From a checkpoint of a small transformer trained on Wikipedia: 2 heads of 32, learned positions.
Each number is 50 + 15 x the weight over the matrix's rms, rounded and kept within 0 to 99. Layers, rows and columns count from 0.

# layer 2 MLP down, 64x256, rms 0.166, rows 22-63, columns 0-63
73 54 70 40 72 50 45 37 51 70 34 79 68 51 28 48 37 41 41 39 36 09 21 40 56 75 46 36 77 60 48 38 42 40 58 65 26 60 51 48 51 43 64 45 44 60 56 26 54 44 57 52 46 58 65 79 22 45 70 69 48 84 53 29
43 62 57 50 49 38 47 02 48 38 57 69 70 71 34 55 51 52 73 56 48 46 88 66 51 40 78 80 60 47 36 47 44 48 42 43 35 65 44 33 41 41 62 46 33 58 53 70 34 49 59 65 70 75 43 67 70 40 31 60 53 28 37 61
61 63 78 54 52 57 62 44 58 37 70 15 57 60 35 39 54 47 51 29 49 41 41 70 39 22 35 44 35 49 64 50 46 52 30 58 50 46 58 48 43 55 57 78 42 50 35 75 76 50 76 66 58 53 68 41 73 53 54 39 52 37 64 35
35 57 39 40 61 46 36 73 47 35 42 30 53 59 61 64 45 32 42 52 44 51 56 60 47 59 50 49 58 54 62 51 67 59 47 40 53 42 55 60 49 73 36 18 62 31 54 45 69 23 42 39 42 52 40 47 58 72 60 81 50 10 42 44
53 46 33 44 57 57 55 76 41 31 63 40 53 61 31 71 63 53 57 56 48 33 73 63 54 16 17 31 54 49 63 37 62 57 04 48 41 52 27 55 34 46 40 71 37 45 40 59 34 38 55 38 57 43 51 51 51 35 51 53 31 24 66 46
54 46 51 53 52 69 59 55 56 56 67 71 43 75 45 41 73 60 63 60 44 43 55 69 74 32 67 48 60 53 62 57 49 47 12 44 45 60 38 52 60 66 64 29 34 51 61 52 51 29 73 46 55 46 47 57 49 24 48 42 43 27 50 42
67 52 67 60 39 32 60 53 52 64 49 71 72 35 56 51 32 55 65 40 38 58 47 48 47 14 57 49 39 58 36 65 55 33 57 34 82 78 72 38 48 51 66 43 97 60 38 46 67 74 45 62 46 22 58 51 75 68 63 29 49 68 71 51
46 41 22 50 66 41 37 74 53 64 51 73 41 63 46 49 46 70 63 41 58 41 53 56 60 62 23 23 41 64 44 56 31 49 63 47 43 53 64 55 47 43 29 31 70 44 89 49 77 58 72 54 47 52 54 39 56 55 75 51 52 78 28 27
40 46 15 52 55 35 51 11 59 34 81 71 41 37 54 47 55 55 50 28 43 46 64 40 62 63 74 65 28 45 34 40 29 32 15 49 51 58 50 39 63 59 82 48 49 38 65 50 58 23 61 55 51 56 42 46 53 60 63 87 50 99 83 60
51 40 46 44 43 54 39 04 52 68 44 45 32 48 37 73 42 72 51 58 54 66 11 34 37 78 26 44 64 39 55 42 47 47 40 38 34 38 40 32 36 43 54 31 39 34 51 37 31 81 41 51 38 77 43 52 46 38 60 69 58 25 27 50
36 59 58 50 65 47 45 56 57 66 65 18 90 48 50 56 77 49 56 49 41 45 11 58 46 65 40 41 80 33 37 56 26 48 55 82 40 32 38 45 70 66 52 51 22 37 55 43 38 56 54 80 48 46 53 54 14 25 61 56 58 58 15 49
61 32 44 49 40 32 28 56 49 46 37 58 56 75 55 76 30 61 57 15 55 49 84 52 33 37 54 38 59 66 20 46 63 57 52 58 33 33 39 56 43 40 34 44 51 40 67 32 86 41 86 54 34 58 48 44 34 40 47 37 42 49 13 57
36 48 40 43 72 45 51 40 49 50 71 42 61 82 44 61 49 39 71 64 49 66 50 73 48 49 99 45 56 41 46 46 51 52 67 55 47 59 37 40 46 45 28 53 23 47 31 44 45 46 55 56 54 55 52 49 40 69 81 26 50 74 60 55
62 52 66 61 52 50 49 59 47 41 66 51 52 83 33 66 61 36 63 38 38 46 47 57 33 95 28 32 13 45 32 36 58 54 45 61 44 23 44 56 51 48 43 73 47 58 25 39 39 45 46 56 48 66 68 52 54 67 67 50 34 74 11 50
52 58 64 50 42 46 48 17 45 46 53 38 78 21 52 55 48 60 34 49 56 48 43 38 40 20 49 66 76 51 56 47 63 43 38 28 81 53 41 52 43 55 38 74 71 43 32 46 70 77 36 75 52 58 47 41 56 50 34 00 54 40 96 61
38 45 48 30 51 55 48 25 36 54 21 43 39 42 54 45 40 69 80 46 41 97 52 40 70 44 72 59 18 56 78 32 31 50 77 52 56 22 70 45 46 68 50 69 83 64 44 76 37 55 04 17 31 29 49 49 47 40 41 22 51 07 63 56
52 49 62 59 26 69 61 63 55 64 69 72 57 61 57 26 46 54 39 53 42 45 56 29 45 53 63 59 48 27 40 46 60 51 48 55 32 58 63 33 51 44 37 60 00 48 75 46 40 45 36 73 52 62 54 79 55 29 69 57 65 65 05 66
53 38 56 47 54 39 44 36 49 89 34 83 30 20 56 40 34 39 44 39 56 43 33 56 58 54 31 37 39 70 47 63 50 37 72 85 46 35 80 33 50 43 57 66 42 59 77 53 73 54 75 42 43 43 48 96 87 36 70 62 51 99 79 60
45 26 41 46 74 13 31 40 54 53 38 92 52 78 56 76 38 61 44 56 56 74 51 48 09 37 48 61 57 50 20 43 73 61 63 29 31 45 41 63 41 36 43 34 64 42 65 14 49 38 55 49 40 79 40 58 50 34 60 36 43 42 71 53
38 45 19 57 39 53 39 46 63 65 41 36 38 52 60 47 53 62 60 39 54 76 74 53 58 06 80 44 59 57 49 60 28 45 36 30 65 50 54 61 61 55 36 27 51 30 85 46 48 25 56 47 47 50 57 34 42 38 00 37 69 29 67 36
59 45 38 43 48 73 56 48 50 69 39 39 42 25 35 58 47 73 41 51 49 56 78 55 42 22 68 46 27 52 36 42 36 58 36 30 47 58 58 73 48 38 28 32 45 54 55 47 09 56 30 57 58 29 53 52 69 32 52 59 41 35 63 29
36 39 54 45 71 36 45 52 46 54 77 10 36 58 60 61 29 42 28 32 52 39 36 45 51 28 51 44 52 62 37 50 48 49 25 39 38 54 59 32 44 47 42 18 53 49 47 67 50 43 58 35 41 41 43 26 64 40 36 50 49 99 92 48
58 57 54 49 77 57 52 69 44 67 44 44 62 56 46 31 45 49 41 57 49 37 44 50 60 78 76 39 68 52 53 56 37 45 69 55 51 51 50 51 55 43 33 58 63 58 37 43 43 67 48 46 45 64 55 42 43 46 36 33 53 84 33 47
53 55 52 46 44 74 59 59 51 54 44 44 46 06 56 35 76 45 53 68 60 69 38 65 50 57 47 48 37 36 62 44 52 56 47 79 66 38 51 46 29 62 58 57 28 30 61 69 59 59 22 51 57 27 38 53 29 57 58 03 57 76 32 56
64 48 27 46 57 39 47 36 57 29 41 65 43 76 34 50 80 41 55 59 47 67 27 74 52 65 55 75 42 65 39 44 38 41 30 60 51 40 70 42 49 50 48 47 43 58 50 32 45 33 54 55 45 64 42 67 47 62 55 70 47 85 66 59
37 44 27 47 75 32 37 63 42 57 54 78 62 70 60 64 37 36 42 41 53 31 37 50 56 53 33 50 33 52 30 60 57 42 31 32 34 52 26 55 72 42 62 50 32 52 36 46 34 65 52 54 49 61 48 61 54 47 66 68 53 30 51 56
11 46 62 56 60 41 57 62 42 68 47 52 54 54 45 41 67 64 58 58 57 41 48 41 58 14 67 76 76 42 43 45 64 49 79 41 40 48 29 25 47 50 81 07 31 39 34 48 57 18 42 57 49 55 42 72 41 49 59 73 37 59 60 76
49 55 55 40 61 55 53 78 48 48 46 61 61 43 46 61 41 53 34 68 69 18 59 46 51 74 36 32 73 65 68 51 51 52 53 37 53 50 31 49 57 46 36 35 52 45 56 39 55 22 45 28 59 73 38 32 37 62 25 14 61 81 14 35
64 58 63 51 45 53 50 48 46 00 53 63 66 48 43 57 69 43 94 62 55 72 40 56 36 45 56 52 65 35 57 32 69 62 42 54 47 58 46 63 30 42 40 61 71 48 40 60 47 89 35 44 56 58 52 48 28 55 42 22 49 53 23 50
48 50 56 63 65 58 66 64 65 52 40 38 40 67 52 37 20 55 62 71 53 79 52 35 58 04 43 33 48 41 30 54 52 35 41 14 48 55 45 36 57 55 55 38 65 35 46 46 26 43 69 50 64 45 52 56 58 40 44 27 39 54 42 33
47 50 22 43 57 48 58 32 50 59 88 75 44 95 40 61 79 57 36 39 45 56 48 45 69 90 51 77 49 57 34 38 40 46 47 46 33 81 80 20 45 52 18 32 47 54 59 40 38 29 45 41 39 47 49 00 42 31 56 91 38 32 53 52
66 49 50 60 59 55 62 50 55 37 26 49 42 52 45 32 55 38 63 69 52 43 63 43 53 55 33 44 35 48 54 51 40 44 78 66 49 50 43 50 66 46 72 43 24 51 47 58 44 64 05 31 61 46 51 73 48 65 66 54 47 72 73 58
27 33 21 42 43 42 34 80 45 48 43 45 67 72 44 69 40 52 59 51 57 45 63 49 01 96 45 55 34 61 60 46 58 44 36 51 32 17 35 57 46 37 39 26 20 40 32 42 48 45 46 56 42 53 49 36 55 33 39 57 46 87 24 47
77 38 47 44 79 52 40 51 46 43 65 60 63 66 50 65 56 33 56 65 42 42 16 50 44 92 66 30 36 45 44 46 89 50 43 41 36 23 26 62 55 48 65 53 37 54 67 63 56 75 67 54 47 73 43 45 65 59 68 45 44 30 39 42
58 40 72 39 37 58 47 70 59 67 72 37 38 26 58 68 60 50 61 62 51 46 14 41 45 10 83 49 46 53 57 50 47 49 73 64 61 48 46 58 43 65 59 39 63 38 53 37 45 39 24 49 48 22 36 39 53 57 36 09 49 61 56 30
63 50 55 53 68 57 50 30 48 48 53 62 66 45 47 52 59 36 52 47 47 15 41 33 59 33 27 49 63 48 47 57 66 47 71 59 50 73 50 43 54 25 31 57 67 51 42 43 62 39 64 53 39 52 72 48 19 60 70 67 52 54 40 35
56 43 64 30 49 50 33 58 53 56 51 58 47 67 21 49 54 46 50 69 48 49 53 83 59 55 28 37 71 47 56 44 45 70 45 50 47 31 51 74 28 53 55 55 71 53 26 47 62 71 22 67 57 47 54 68 55 71 58 45 58 63 33 37
24 44 12 44 25 34 44 75 45 57 56 38 75 39 38 40 57 61 63 50 29 50 45 39 50 35 96 51 34 35 51 34 39 41 47 50 69 54 55 49 42 43 64 36 37 68 50 55 64 32 15 49 47 27 55 63 47 68 69 31 59 82 42 68
09 48 41 44 54 43 45 18 37 66 42 44 44 61 54 56 49 40 35 69 49 45 45 63 54 36 45 78 19 41 60 37 47 50 42 43 58 31 43 61 38 54 77 41 44 69 73 72 13 35 82 62 61 49 51 46 68 58 32 35 43 13 66 70
27 57 25 67 25 23 41 43 51 74 66 61 53 34 50 66 47 67 31 28 49 38 15 49 40 37 77 24 09 45 48 61 46 41 02 54 63 68 65 41 64 48 44 64 46 52 36 76 41 59 99 51 50 60 57 27 52 35 78 46 38 38 58 57
45 61 50 68 24 47 68 85 65 62 28 76 51 52 43 44 38 64 41 41 57 33 73 69 39 52 82 61 77 52 48 62 52 39 56 64 75 62 44 41 50 39 48 45 61 45 53 74 32 43 34 37 63 43 57 41 72 73 55 47 26 64 62 35
69 28 41 45 55 61 51 41 54 46 37 61 24 40 55 65 49 42 67 53 64 59 46 51 37 54 55 24 35 44 60 39 66 65 68 77 30 62 48 51 39 44 33 55 35 46 26 50 61 38 54 40 54 18 39 46 53 45 87 50 23 67 31 38